config = dict(
    n_layer=10,
    d_model=320,
    n_head=8,
    n_kv_head=8,
    head_dim=64,
    d_mlp=832,
    vocab_size=4046,
    activation='swiglu',
    norm='layernorm',
    norm_place='pre',
    norm_eps=1e-05,
    positions='rope',
    rope_base=41700.0,
    rope_fraction=1.0,
    qk_norm=False,
    attn_scale=0.125,
    bias='none',
    tie_embeddings=False,
    parallel_block=False,
    extras=['capped logits'],
    init='normal',
    init_std_qkv=0.027,
    init_std_o=0.0,
    init_std_up=0.027,
    init_std_down=0.0,
    optimizer='soap_variant',
    lr=0.00603,
    lr_mult_qkv=0.7,
    beta1=0.95,
    beta2=0.99,
    lr_head=0.00949,
    grad_clip=1.0,
    warmup_steps=200,
    schedule='wsd',
    decay_fraction=1.0,
    decay_shape='linear',
    final_lr_fraction=0.0,
    batch_tokens=262144,
    seq_len=1024,
    doc_mask=True,
    train_tokens=989300000,
    steps=3774,
    dataset='wikipedia_en',
)
Each number is 50 + 10 x the weight over its row's rms, rounded and kept within 0 to 99. Layers, rows and columns count from 0. The size before them is the row's rms in percent of the matrix's.

# k: layer 5 attention key, 512x320, rms 0.0907, rows 146-191, columns 256-319
# q: layer 5 attention query, 512x320, rms 0.0877, rows 147-191, columns 256-319
# v: layer 5 attention value, 512x320, rms 0.119, rows 128-134, columns 256-319
# o: layer 5 attention output (transposed), 512x320, rms 0.141, rows 128-134, columns 256-319
k146 099:31 39 71 36 38 52 40 47 50 49 54 56 37 52 41 49 39 54 60 41 46 28 25 48 43 39 55 38 46 28 67 58 33 69 73 36 49 53 42 51 44 48 32 42 51 67 48 43 62 59 50 53 39 31 44 28 55 36 63 40 82 55 32 61
q147 099:71 36 33 45 65 51 49 48 51 43 56 63 53 54 59 66 43 45 47 64 57 52 54 59 40 59 51 50 57 44 47 37 46 48 26 55 56 53 43 70 48 39 52 34 49 63 53 44 49 44 45 49 52 59 34 57 47 41 50 59 58 44 50 31
k147 099:47 35 66 40 45 52 55 49 65 46 40 33 66 34 53 46 54 32 70 43 54 34 55 51 47 48 50 59 51 31 67 50 63 60 48 28 47 57 58 48 50 67 68 52 50 68 49 50 65 45 56 55 65 69 52 44 49 42 51 47 50 47 35 47
q148 091:73 54 61 37 53 43 51 39 25 62 48 43 62 53 33 67 50 50 49 58 52 53 54 53 52 41 37 46 41 51 41 73 57 47 49 50 63 41 56 60 42 84 59 53 62 55 57 43 81 58 55 56 61 43 58 45 54 50 64 38 57 42 59 50
k148 087:71 56 50 63 32 58 43 61 38 45 61 41 34 53 48 60 59 57 52 68 48 53 70 73 33 42 54 44 56 63 64 52 26 55 34 33 67 53 59 36 47 50 45 35 50 68 45 45 45 64 54 57 60 53 53 59 63 53 41 41 42 42 37 45
q149 094:38 50 52 51 60 52 56 43 54 41 18 48 47 42 64 55 55 32 56 56 67 27 40 52 53 51 57 45 59 40 63 45 60 62 62 54 51 49 57 47 46 37 52 55 38 39 63 53 50 70 40 61 53 52 64 43 62 53 51 47 46 47 48 44
k149 102:25 44 47 59 40 64 42 29 69 56 33 49 66 43 56 31 71 55 58 62 56 48 35 45 62 48 46 52 48 60 53 59 53 47 52 62 49 47 53 49 43 49 41 57 45 61 54 48 59 50 43 42 28 36 50 35 61 39 37 38 50 45 44 48
q150 095:51 51 33 41 57 23 45 44 54 47 48 46 73 58 44 49 33 49 55 57 39 41 34 52 51 67 39 59 54 55 58 53 41 54 50 54 54 54 53 45 46 56 52 40 56 49 57 47 35 60 55 44 65 61 45 51 43 69 38 47 47 54 58 49
k150 090:65 54 53 46 33 44 51 61 47 45 58 46 57 37 40 32 45 43 51 54 55 51 55 52 55 51 38 46 52 47 42 59 52 49 34 48 47 68 55 49 54 47 52 43 47 43 39 43 45 52 50 66 53 45 51 62 55 36 54 43 48 60 28 40
q151 091:64 66 49 63 36 45 46 57 69 36 41 39 64 40 62 65 45 49 53 48 57 40 53 60 64 51 56 52 51 57 49 53 59 56 33 64 53 53 60 30 53 61 51 48 38 42 66 46 38 33 64 73 34 26 52 52 46 56 43 43 36 49 40 48
k151 087:27 64 49 61 54 29 55 47 65 62 55 65 53 43 66 52 32 41 41 36 42 38 53 46 55 36 55 39 46 55 52 55 49 67 52 38 52 64 60 57 43 69 53 44 61 42 56 58 50 54 46 51 26 36 45 52 57 56 63 56 51 46 42 54
q152 089:55 56 68 68 57 51 55 49 40 53 54 55 62 39 48 60 40 64 48 44 43 74 31 57 45 44 24 40 56 60 66 51 49 40 46 53 53 44 56 31 52 58 45 52 46 48 50 44 39 66 62 36 52 64 37 55 56 43 49 69 44 49 59 47
k152 090:57 46 45 55 45 57 56 41 55 42 52 38 47 41 43 37 64 61 61 58 56 28 40 38 25 42 57 64 41 34 67 35 41 44 57 46 40 62 54 43 34 50 51 54 51 62 66 56 71 50 49 49 58 44 53 51 40 73 45 54 42 59 43 53
q153 096:43 25 34 44 46 57 45 63 69 50 48 42 37 37 55 50 50 58 53 48 52 46 49 48 52 46 45 48 38 39 68 56 47 46 39 49 56 45 61 34 45 49 53 59 60 38 55 66 61 64 55 61 56 33 64 44 51 28 47 45 51 60 47 70
k153 088:67 60 61 47 45 48 59 63 75 48 54 39 52 51 57 51 69 41 37 58 57 25 44 49 34 47 43 47 61 42 41 47 57 76 45 56 47 43 42 50 48 54 39 39 54 50 57 59 45 34 38 39 52 54 55 45 54 55 41 53 60 35 42 42
q154 094:46 49 56 50 38 44 80 59 42 26 64 46 36 65 47 43 44 44 46 48 48 44 38 55 67 46 38 43 57 52 61 62 58 54 58 43 63 58 53 68 33 49 27 54 59 46 39 50 58 56 36 48 40 50 55 40 50 80 39 64 41 64 58 69
k154 098:54 58 54 36 44 61 46 54 50 50 67 38 52 52 49 40 67 29 35 47 50 35 46 50 32 70 58 49 54 50 51 41 37 40 39 57 47 59 61 34 42 65 58 48 37 63 72 49 38 36 52 32 43 51 55 50 43 57 46 55 53 48 55 57
q155 094:47 64 52 53 38 45 55 58 54 49 46 57 38 51 30 43 56 54 70 62 51 46 59 53 54 52 59 45 32 56 53 46 51 59 60 42 46 37 55 44 32 33 43 55 54 55 40 47 50 27 50 49 56 75 49 59 46 37 50 44 47 50 37 46
k155 090:39 51 57 54 38 60 40 65 49 52 43 48 51 61 62 58 64 47 57 44 38 61 48 64 46 49 48 49 50 52 65 38 52 55 52 41 47 59 48 41 44 43 43 53 42 47 33 64 25 41 51 60 52 47 60 53 37 34 46 34 68 66 31 15
q156 094:59 39 51 64 61 42 67 56 50 61 52 48 51 33 62 49 35 39 54 55 52 33 43 52 52 32 47 47 51 61 58 48 42 50 56 60 43 38 53 79 54 45 47 42 51 47 52 61 40 30 47 37 18 47 63 63 35 47 44 53 47 40 36 57
k156 089:65 44 50 36 46 58 41 38 39 42 43 42 44 50 49 60 31 57 45 49 46 51 48 45 35 65 54 67 38 31 68 67 58 57 52 33 50 49 51 55 45 43 29 61 30 42 64 49 46 78 61 61 52 38 59 54 42 47 43 48 44 36 64 27
q157 092:42 52 36 48 51 39 41 54 58 43 63 73 50 42 53 72 31 57 77 53 44 38 38 53 49 50 49 38 57 55 51 51 52 56 50 28 54 47 49 36 42 51 54 46 54 39 49 41 64 49 47 56 63 48 49 44 61 54 58 53 48 68 58 43
k157 089:64 59 53 53 58 56 48 46 34 49 65 55 45 46 53 39 47 42 51 45 45 48 55 41 57 31 39 38 65 47 33 48 44 39 32 70 64 50 34 56 47 46 58 59 59 57 58 47 62 44 53 41 52 65 56 47 48 42 54 41 42 38 55 64
q158 095:45 47 38 63 52 47 34 53 63 36 46 41 55 35 49 67 55 54 56 66 65 43 53 52 22 41 63 50 63 47 58 34 42 42 48 38 57 52 57 34 39 54 43 68 61 49 48 30 53 47 50 37 39 66 45 40 49 44 36 47 44 61 43 35
k158 096:48 54 56 48 39 43 47 61 47 66 65 42 64 66 65 42 51 54 42 43 37 66 47 61 55 43 50 55 38 42 51 49 69 46 38 60 48 74 60 60 49 48 50 51 42 44 67 63 41 53 44 42 61 44 51 62 49 57 45 48 37 68 66 44
q159 095:67 44 45 61 58 48 61 53 47 59 41 60 74 52 48 45 56 58 56 56 50 45 39 40 44 51 46 49 63 46 49 62 60 37 57 54 45 54 53 47 57 38 38 67 54 47 53 49 48 64 60 29 43 47 34 48 42 35 51 35 56 48 58 41
k159 088:60 52 55 60 48 39 58 55 59 58 41 51 33 49 44 46 56 47 40 57 50 45 49 56 68 59 57 51 50 40 48 43 62 32 57 38 55 61 58 64 41 49 53 52 52 48 56 58 40 55 43 42 49 59 61 57 48 63 52 69 55 42 20 49
q160 075:41 51 45 35 47 51 61 60 53 48 53 64 48 34 36 36 62 33 63 38 63 46 39 48 45 33 63 49 52 37 52 48 48 50 53 60 52 57 55 50 54 38 58 49 41 40 49 47 40 51 61 36 53 46 53 51 63 28 49 50 64 45 43 62
k160 072:55 47 45 37 54 49 32 50 54 54 58 57 43 55 41 67 59 56 66 52 50 48 34 51 64 61 32 58 43 39 49 50 48 46 45 51 51 21 63 41 46 49 50 50 54 41 66 61 57 59 48 25 47 72 65 49 42 44 45 48 44 32 37 50
q161 071:39 58 37 41 62 38 33 34 59 42 55 36 64 56 32 55 43 53 46 34 60 42 59 64 63 48 45 50 59 61 33 58 55 43 49 42 61 84 33 59 48 33 49 54 53 37 47 52 42 37 65 45 66 60 43 65 54 42 44 78 41 40 57 58
k161 075:70 59 62 51 54 49 47 68 37 54 49 42 55 22 67 38 54 68 58 62 40 58 40 44 64 48 44 56 46 51 45 52 50 47 49 54 32 41 57 37 44 51 67 44 42 52 47 43 63 48 34 72 43 50 66 53 52 50 36 47 42 32 51 40
q162 074:48 45 55 53 53 32 52 41 36 46 45 53 47 56 54 59 31 54 48 51 43 65 60 40 54 54 50 55 55 58 58 50 39 58 38 65 44 45 57 72 43 54 46 50 64 48 57 58 51 46 57 61 48 50 35 30 39 64 56 55 55 56 46 28
k162 074:57 57 72 66 44 68 64 51 71 50 40 37 75 30 57 47 40 46 41 64 46 44 59 38 61 39 46 29 49 30 47 56 59 59 60 47 32 50 32 36 42 49 53 51 51 64 34 48 44 56 45 64 62 38 37 63 40 36 49 32 57 40 41 50
q163 082:41 37 55 57 51 47 52 53 49 51 28 42 75 42 54 65 34 45 38 54 45 58 43 43 45 51 61 50 66 66 36 48 46 46 64 70 44 48 45 44 44 46 45 61 39 46 48 30 66 45 52 35 62 47 57 38 40 57 30 40 26 76 46 46
k163 075:43 70 44 66 39 60 41 53 67 45 54 46 65 56 36 67 65 54 50 53 52 41 68 47 45 60 49 44 65 48 55 41 40 54 53 37 49 53 26 62 30 57 47 61 47 40 63 53 43 37 49 55 38 25 64 41 32 42 43 49 47 66 44 58
q164 073:62 44 39 42 42 38 39 65 46 55 38 54 59 80 61 57 50 52 33 51 56 61 68 49 39 51 38 53 45 46 62 55 47 49 48 57 45 45 57 40 53 53 38 57 24 55 42 55 53 53 38 57 40 55 66 50 39 57 37 39 50 56 44 54
k164 079:54 41 43 60 53 52 58 59 61 43 66 38 65 64 46 43 61 50 60 48 55 52 55 57 44 61 49 42 65 51 67 55 56 52 34 33 41 57 34 56 49 51 38 52 36 35 69 50 50 56 59 47 51 35 58 65 43 43 44 51 35 67 54 50
q165 086:35 59 31 44 36 54 45 33 57 41 45 52 31 65 68 34 43 46 63 43 64 39 62 76 55 48 48 51 42 47 61 58 40 54 43 46 53 39 39 46 42 73 53 35 46 57 58 59 54 54 62 68 58 57 51 53 70 54 73 56 51 51 35 48
k165 085:66 20 56 25 66 48 46 42 48 48 52 57 46 45 53 42 70 50 55 55 50 37 30 57 50 48 58 29 34 55 61 39 46 38 68 57 54 55 57 37 62 40 52 51 46 47 45 45 41 49 56 42 44 63 58 37 52 30 32 50 53 68 54 38
q166 090:64 45 42 55 46 49 50 56 60 41 57 60 52 55 48 28 57 47 45 43 47 43 57 57 66 45 53 71 60 45 58 36 48 62 53 40 57 48 56 47 55 47 44 49 47 57 46 44 48 54 42 58 55 38 39 45 68 59 54 58 45 60 37 61
k166 089:46 48 52 49 21 57 41 55 49 51 51 57 43 26 51 50 60 48 61 51 56 40 61 53 40 38 44 60 41 58 57 54 55 46 50 31 54 45 69 57 46 49 58 49 40 53 52 53 57 47 48 48 64 59 47 46 56 57 50 55 46 54 41 31
q167 081:67 58 41 58 56 58 66 35 48 43 38 42 24 59 60 37 55 39 31 23 59 63 49 55 55 45 48 46 37 45 51 45 43 49 72 66 51 50 60 41 51 65 59 57 50 69 57 59 38 53 48 60 45 50 63 58 40 59 46 39 60 70 29 34
k167 092:50 36 48 37 41 34 29 56 43 53 65 63 34 58 38 44 62 54 42 45 65 38 49 50 59 47 41 58 54 63 40 56 59 44 53 43 47 39 70 47 56 40 42 50 42 23 52 58 52 42 60 30 35 57 57 49 40 54 45 54 36 51 70 56
q168 085:66 58 66 65 70 55 41 47 26 52 61 60 48 34 37 51 52 39 44 51 47 57 57 28 59 43 50 41 44 47 42 72 48 71 44 59 53 31 53 53 46 66 51 41 48 56 42 51 57 52 51 63 31 38 55 52 58 59 28 42 62 39 52 52
k168 093:46 65 56 51 51 46 46 46 58 61 54 50 56 59 44 45 47 25 43 47 40 67 39 33 42 53 60 71 60 53 49 35 51 37 25 50 53 63 59 55 44 39 61 43 40 58 47 56 55 51 45 49 73 47 34 58 40 64 43 56 35 44 34 53
q169 098:49 54 65 40 51 48 62 45 35 53 54 49 51 39 43 50 50 42 50 73 54 48 47 64 45 48 51 30 33 48 39 42 47 51 52 56 35 53 44 56 46 66 53 46 66 67 53 54 44 36 46 50 46 44 41 54 51 46 49 47 48 56 49 62
k169 094:41 44 67 55 51 60 33 35 77 44 36 71 56 28 47 64 64 50 49 49 48 49 29 62 40 61 37 61 50 49 46 60 32 52 46 43 54 34 56 42 54 44 50 54 52 53 51 65 52 43 61 62 53 58 49 42 59 50 41 48 47 33 44 57
q170 098:43 55 54 45 41 67 38 49 72 52 56 39 34 32 36 41 47 59 53 56 43 33 38 47 65 50 42 56 59 47 50 57 43 48 44 54 41 55 43 65 61 40 42 46 65 51 41 61 51 44 46 64 51 52 53 53 50 38 41 45 58 51 59 60
k170 093:58 46 64 55 52 53 62 48 30 52 66 59 33 49 59 49 54 72 44 67 38 37 60 54 53 42 50 40 26 49 52 55 47 52 71 49 62 62 39 39 51 59 39 39 54 56 44 37 44 44 46 43 46 56 57 58 46 51 39 53 61 51 70 49
q171 087:44 60 48 36 42 53 35 55 53 65 57 60 55 53 44 66 64 41 79 41 46 46 43 45 53 62 56 61 62 51 44 37 47 51 35 34 58 65 42 50 53 39 47 42 36 47 43 52 65 55 50 40 45 38 56 55 62 45 58 56 49 48 43 69
k171 096:30 63 49 56 58 55 55 46 56 43 41 49 45 54 46 43 32 46 71 48 56 52 46 73 56 51 38 60 56 60 56 58 69 66 32 52 52 54 39 52 58 53 60 60 45 69 47 55 40 54 44 59 48 51 48 48 62 38 63 40 55 47 60 53
q172 100:39 67 42 50 70 39 69 47 45 44 67 33 53 60 59 56 58 44 42 62 48 51 50 43 45 40 45 48 50 48 49 63 55 59 41 61 55 52 40 62 50 53 45 58 54 73 47 34 55 44 57 28 60 80 41 35 48 44 50 50 54 36 68 52
k172 096:46 46 44 31 59 41 38 36 62 55 61 51 57 45 45 48 47 52 49 29 59 60 54 57 46 38 52 67 53 50 42 61 54 49 51 52 64 50 51 51 54 42 62 56 47 50 55 44 47 53 60 39 37 50 64 54 49 48 61 69 27 62 41 56
q173 097:50 46 34 46 49 35 65 38 29 57 60 38 57 49 47 47 46 43 41 45 42 55 50 48 60 49 48 31 53 53 47 70 53 42 40 49 45 52 37 49 46 47 71 55 57 78 41 44 38 62 38 61 44 52 53 55 43 49 52 58 60 47 58 47
k173 096:39 40 43 47 34 56 36 64 39 42 31 35 40 39 56 44 44 65 54 48 50 43 50 53 43 49 57 52 42 45 21 62 42 53 49 46 54 45 37 43 39 55 44 62 42 60 45 50 39 61 60 45 54 82 60 59 39 51 45 54 45 48 60 55
q174 092:56 68 48 57 37 59 56 46 70 59 42 65 40 43 38 59 45 73 58 48 46 47 58 51 61 44 52 48 46 66 45 37 50 53 54 58 38 62 52 50 46 52 56 62 47 39 54 57 51 45 54 52 29 45 54 47 32 60 35 23 40 61 52 57
k174 098:44 81 46 61 41 40 35 64 48 18 41 46 58 42 64 66 30 49 63 62 48 43 53 57 50 61 56 43 47 49 28 55 38 39 59 32 51 42 53 56 55 61 51 51 64 44 42 61 58 41 58 38 44 37 48 49 50 61 48 27 60 65 60 65
q175 098:42 55 42 41 45 38 47 47 35 49 25 56 57 52 45 72 35 40 45 56 63 42 67 39 58 52 57 58 55 71 44 55 59 36 43 52 48 51 47 57 52 58 45 54 37 45 53 50 56 47 48 37 33 66 51 53 54 39 56 47 60 49 63 39
k175 092:59 47 52 45 48 55 38 56 42 54 43 50 58 45 44 36 52 47 49 58 47 40 56 56 44 53 49 38 74 53 56 56 44 59 47 58 45 63 44 57 68 61 36 44 52 48 56 47 50 40 61 57 61 60 28 43 48 49 40 69 56 55 44 50
q176 084:34 50 60 46 59 41 68 30 51 49 47 48 51 71 61 29 51 41 27 68 56 64 58 50 50 41 46 42 47 22 38 59 47 42 39 55 43 57 35 59 55 57 54 38 48 48 40 59 41 65 47 43 44 49 64 58 58 36 47 48 60 54 69 35
k176 100:57 33 40 60 49 52 65 53 56 38 54 29 47 55 69 53 43 41 37 50 54 47 39 63 57 58 53 68 52 56 39 63 53 41 46 46 75 52 58 57 55 60 54 65 57 46 54 63 65 41 47 52 48 54 52 46 36 59 57 53 34 43 52 45
q177 090:55 64 52 54 48 45 65 36 59 64 52 64 38 54 50 41 49 54 27 66 35 33 54 42 32 58 38 49 50 24 56 55 58 62 69 49 47 33 34 59 56 50 41 42 50 62 51 32 40 43 48 38 60 35 44 72 35 52 47 51 47 51 41 52
k177 087:38 57 57 40 35 51 44 40 49 58 37 48 46 33 41 42 38 55 54 53 41 45 52 44 47 67 56 22 59 58 39 38 50 43 61 64 48 32 67 45 26 49 48 41 47 38 57 59 59 63 46 55 52 64 51 56 62 46 40 64 50 72 44 59
q178 086:62 41 61 42 47 66 43 59 47 50 48 43 62 52 50 47 41 51 49 61 68 63 49 66 51 54 37 57 62 70 51 49 29 50 34 76 52 51 41 26 51 24 50 49 53 53 38 62 47 63 56 68 31 58 54 53 45 41 66 62 49 75 42 40
k178 101:39 68 41 55 59 43 47 56 59 63 55 44 67 51 39 38 43 57 52 42 52 73 51 45 52 52 53 49 52 23 50 46 40 59 34 47 48 42 61 42 54 52 52 56 39 51 55 50 44 34 55 41 45 56 68 54 48 64 62 66 26 56 41 49
q179 088:60 30 48 48 48 45 63 53 41 55 59 52 57 48 60 35 60 55 53 56 69 59 73 50 53 56 52 40 40 63 66 61 47 47 42 61 42 35 48 42 47 52 37 63 44 44 43 36 50 51 56 51 40 53 60 61 63 52 42 43 54 51 52 63
k179 091:44 55 56 35 58 50 41 52 43 58 48 49 44 38 48 63 53 37 52 57 38 35 60 47 35 49 50 49 61 64 52 46 48 53 53 56 41 53 50 45 44 49 61 51 50 48 46 45 36 46 34 39 58 52 30 43 50 57 42 39 51 58 59 43
q180 098:65 52 55 48 52 58 79 47 36 48 50 52 37 54 60 33 45 56 44 40 62 46 41 54 56 49 49 57 45 38 52 42 69 53 40 64 48 55 52 34 54 64 44 60 53 53 54 73 61 42 36 49 50 63 46 45 62 34 38 50 49 52 43 46
k180 095:40 62 50 58 44 47 38 62 51 54 59 63 40 49 47 71 49 42 68 55 30 60 35 71 45 36 59 77 64 37 44 49 34 63 52 63 41 42 58 49 35 46 47 42 41 53 56 43 52 65 59 44 47 48 46 50 55 53 35 63 47 42 35 44
q181 095:47 56 41 56 63 50 54 51 40 50 56 49 64 41 49 60 37 49 54 62 64 48 51 42 55 38 53 75 52 45 41 45 65 48 50 60 66 63 43 49 35 50 40 48 54 52 51 56 46 53 35 48 61 61 44 49 49 51 61 55 56 61 52 42
k181 092:39 48 43 26 53 59 63 56 63 23 54 63 32 47 63 46 60 48 55 60 64 43 50 41 50 58 52 62 67 55 49 47 44 50 21 51 50 46 55 69 62 44 55 43 77 43 59 56 43 45 38 33 40 51 39 48 38 30 31 49 31 55 51 62
q182 095:53 48 31 33 32 54 52 50 44 55 39 44 59 50 51 72 54 31 62 55 40 62 33 56 42 55 41 54 43 53 61 41 60 57 26 33 62 43 63 45 47 52 66 45 27 49 54 73 33 61 56 70 55 52 45 54 44 44 50 52 54 48 51 57
k182 093:69 62 60 50 40 39 53 54 47 57 45 35 52 42 42 49 44 44 47 61 42 56 46 56 41 74 62 37 37 60 28 51 56 65 40 64 40 50 34 41 62 43 48 59 45 58 43 42 48 55 45 40 63 56 36 53 55 39 41 61 70 50 48 53
q183 097:51 62 52 66 70 62 33 58 38 64 55 45 68 48 63 53 56 68 47 41 56 47 55 37 54 36 62 52 53 54 51 52 51 37 33 64 55 48 45 51 58 49 38 57 62 19 52 39 44 57 39 62 60 46 52 47 60 44 46 47 45 51 48 53
k183 091:45 32 36 51 25 57 75 53 44 45 32 27 58 48 23 58 41 49 55 66 57 52 69 49 60 53 49 45 45 44 64 60 53 55 55 59 52 39 47 56 41 55 50 50 47 40 55 56 71 50 56 41 45 51 48 47 41 56 46 68 56 35 52 50
q184 094:51 65 54 26 68 59 36 55 34 40 75 51 38 45 52 40 52 50 52 59 54 81 56 67 62 52 54 47 43 50 42 52 55 39 53 42 43 68 52 46 63 58 65 40 40 50 45 27 59 53 58 63 44 44 49 45 78 34 39 47 38 54 38 47
k184 097:74 49 45 51 76 58 51 55 50 42 65 45 67 65 39 53 38 43 26 59 42 52 49 52 43 46 54 58 68 38 44 33 52 41 55 39 53 33 53 55 40 26 66 49 48 65 47 55 58 65 46 38 54 57 55 74 45 41 59 65 59 36 30 54
q185 102:69 60 51 50 55 30 46 60 34 53 39 56 63 67 53 56 46 46 21 50 51 56 58 54 50 34 52 62 49 46 37 36 52 70 47 52 47 51 52 36 37 52 60 47 48 36 62 46 34 47 56 50 42 70 37 41 47 63 63 65 45 54 55 37
k185 093:38 46 61 44 44 60 51 31 66 56 54 65 51 44 39 59 39 54 65 55 44 42 37 56 46 82 42 44 54 50 54 45 52 41 63 62 47 41 43 51 40 46 34 36 46 58 38 56 66 43 56 40 47 39 49 43 54 32 56 35 49 44 50 59
q186 094:51 46 54 35 62 34 58 58 52 39 36 55 43 47 45 47 47 51 48 56 49 48 47 48 46 40 40 44 47 44 55 55 60 52 48 68 59 43 59 49 42 57 48 40 53 50 44 54 32 54 42 62 62 50 28 35 62 40 67 66 34 48 68 41
k186 095:49 50 42 46 41 57 52 41 62 60 51 70 50 67 39 40 43 40 66 64 41 32 59 38 54 48 58 68 61 47 52 68 50 51 60 65 41 47 42 22 30 27 51 49 67 35 57 35 47 48 71 60 48 62 48 41 50 54 63 36 58 57 29 50
q187 098:49 61 49 51 41 74 70 53 52 58 51 31 35 58 61 53 46 51 50 51 35 59 58 42 44 42 56 24 50 51 41 62 37 37 55 55 33 47 46 46 37 60 43 57 47 49 60 49 34 58 51 54 52 33 54 50 50 52 52 40 56 36 63 45
k187 093:48 67 60 48 46 64 50 43 61 58 49 51 69 63 53 57 32 42 39 39 55 40 57 62 44 50 51 51 58 65 60 54 52 42 51 52 43 51 37 45 37 35 41 66 44 56 59 55 47 39 55 55 40 41 50 58 40 39 56 49 40 55 56 64
q188 092:48 46 75 56 56 47 55 55 58 56 51 56 58 52 52 72 40 43 58 56 47 41 48 56 61 62 46 27 72 58 60 36 39 53 52 46 34 59 47 44 45 68 41 34 47 50 58 48 46 57 50 46 46 71 45 45 63 50 49 47 47 49 38 44
k188 094:62 15 34 53 67 53 33 54 24 49 59 34 49 36 47 55 58 48 48 41 54 46 52 47 46 30 57 51 46 37 48 52 56 46 38 35 33 51 45 35 54 49 31 48 49 52 48 26 45 58 58 30 31 58 44 60 36 44 62 55 41 49 62 55
q189 093:31 31 51 42 44 44 43 45 54 43 68 36 54 45 48 59 52 65 53 49 35 45 42 46 45 46 38 50 51 50 64 53 74 56 57 52 52 71 61 39 55 68 46 42 63 51 65 56 41 64 63 28 62 67 50 38 42 51 64 48 50 42 32 54
k189 094:47 56 35 40 52 45 45 44 57 66 47 74 48 45 59 55 49 34 29 54 44 49 54 56 50 46 41 45 55 68 38 40 59 50 44 49 52 51 46 41 56 45 52 54 35 58 44 51 52 47 60 60 34 48 59 34 50 54 30 50 63 59 45 43
q190 096:60 58 42 59 62 46 47 64 62 70 43 47 46 54 53 47 60 57 48 33 48 62 46 51 46 49 43 49 52 69 44 44 42 50 58 43 44 53 69 50 59 53 52 64 49 43 52 50 36 40 38 47 54 33 58 69 52 67 37 48 44 62 45 31
k190 096:43 28 59 44 34 47 51 52 44 40 51 41 47 42 54 45 43 49 47 41 38 41 57 66 67 53 67 48 51 46 49 58 60 43 42 59 51 85 58 52 54 41 37 60 61 54 53 56 63 51 48 40 62 38 48 43 48 48 53 49 54 60 44 66
q191 092:56 56 53 48 50 48 48 49 66 61 35 50 74 40 62 58 42 40 59 43 23 46 65 50 32 37 53 56 54 51 48 42 42 29 44 55 41 42 53 48 52 64 44 38 61 37 50 39 52 36 59 55 40 40 44 44 60 55 60 46 59 41 48 53
k191 096:61 61 60 60 60 36 44 56 44 43 67 55 41 64 55 56 42 51 65 46 61 44 50 41 55 58 42 67 34 50 39 47 46 57 49 58 58 42 60 57 51 46 44 68 52 37 70 40 50 51 48 51 60 61 49 45 45 54 55 43 31 59 71 56
v128 086:34 59 63 31 51 56 76 53 52 72 37 54 44 45 38 54 59 45 48 37 54 62 51 51 49 72 50 40 28 60 43 46 54 48 44 51 49 42 52 34 44 44 41 42 47 49 44 66 44 62 46 42 36 65 61 52 53 49 57 52 48 44 55 67
o128 092:29 54 55 41 65 53 34 70 56 43 48 54 41 56 41 51 54 55 44 35 36 61 50 47 25 61 15 55 43 57 64 41 46 38 59 40 50 59 58 46 61 46 50 48 45 51 52 44 54 36 50 62 44 60 41 40 43 38 59 68 40 36 46 66
v129 086:59 66 45 63 53 58 53 57 64 63 36 34 37 38 49 58 42 63 63 47 57 54 58 75 58 64 37 21 44 59 55 61 54 48 65 45 32 63 40 36 50 49 57 57 60 41 37 44 36 56 39 55 58 43 68 40 54 48 59 50 52 47 54 56
o129 090:65 61 51 42 43 45 44 33 37 57 60 59 53 44 58 63 67 30 52 45 68 57 61 54 62 64 61 47 40 52 56 58 41 34 52 72 44 51 55 54 53 49 49 44 38 44 41 34 65 54 37 60 43 60 64 42 60 31 39 60 41 43 59 48
v130 086:76 47 62 34 47 51 63 64 50 55 55 54 48 48 61 44 51 44 50 35 40 46 36 32 60 47 50 69 45 69 51 59 46 40 37 57 49 61 56 49 46 57 66 42 54 58 48 57 54 37 70 57 49 75 56 55 51 44 48 52 58 32 44 53
o130 089:38 48 47 50 53 48 67 34 19 58 41 50 41 55 38 63 40 28 56 41 48 46 56 64 41 32 54 65 53 56 52 54 49 63 60 39 58 45 55 37 46 44 29 27 57 63 56 56 46 66 38 65 49 41 51 48 57 50 57 49 57 60 43 52
v131 090:60 55 55 60 43 28 45 57 54 47 62 53 64 58 47 53 58 45 59 56 66 49 47 64 47 57 54 55 49 37 42 52 55 58 58 34 51 51 27 62 73 45 56 56 58 49 55 30 38 64 56 41 53 47 60 54 57 49 46 29 63 44 57 64
o131 091:49 39 60 30 46 61 48 53 51 65 65 49 49 37 60 64 54 51 49 53 58 47 62 65 31 51 64 42 41 41 53 50 43 52 48 39 58 61 40 26 38 42 53 40 50 67 58 53 31 62 56 49 54 48 55 49 54 36 42 59 54 47 50 46
v132 086:60 57 64 42 53 60 59 47 53 51 53 54 55 47 53 68 42 32 52 46 55 61 49 60 30 57 49 59 54 51 52 61 58 39 54 39 64 53 53 52 43 45 62 44 46 43 44 43 50 41 57 60 47 56 55 38 48 46 59 42 52 33 49 66
o132 086:50 32 67 32 46 42 56 49 51 56 62 40 35 42 64 44 46 40 54 53 51 45 50 41 65 43 47 45 37 53 39 55 37 47 48 39 31 51 65 51 54 36 65 45 45 59 60 39 64 53 42 50 57 56 46 49 49 42 48 45 57 58 81 65
v133 088:47 42 38 24 66 54 25 57 42 35 38 49 73 47 46 53 61 63 31 58 39 42 66 45 46 60 59 57 51 50 66 54 34 58 59 55 62 44 27 47 40 44 48 44 58 30 39 59 38 52 53 31 44 48 65 60 56 54 58 24 67 54 50 45
o133 093:52 65 31 49 49 41 49 68 35 33 53 60 65 51 41 69 48 64 50 52 63 65 56 68 43 47 57 47 45 47 35 57 43 62 61 45 50 55 66 43 55 50 53 44 36 39 46 68 55 54 30 48 41 61 57 55 52 56 55 57 60 49 52 53
v134 089:61 64 45 52 61 42 43 66 41 74 46 59 66 50 54 49 37 51 52 44 47 46 49 54 41 49 48 63 58 37 56 46 24 54 45 46 62 27 43 59 52 61 44 63 58 48 51 42 55 50 37 43 41 53 57 50 55 72 34 57 38 39 54 56
o134 093:60 61 59 49 69 41 62 57 57 35 39 51 19 44 49 57 48 53 37 55 46 61 41 47 51 47 52 71 71 27 61 60 49 41 55 30 65 51 45 50 43 55 62 61 47 52 42 65 44 69 48 55 54 64 60 41 57 47 57 66 34 61 48 54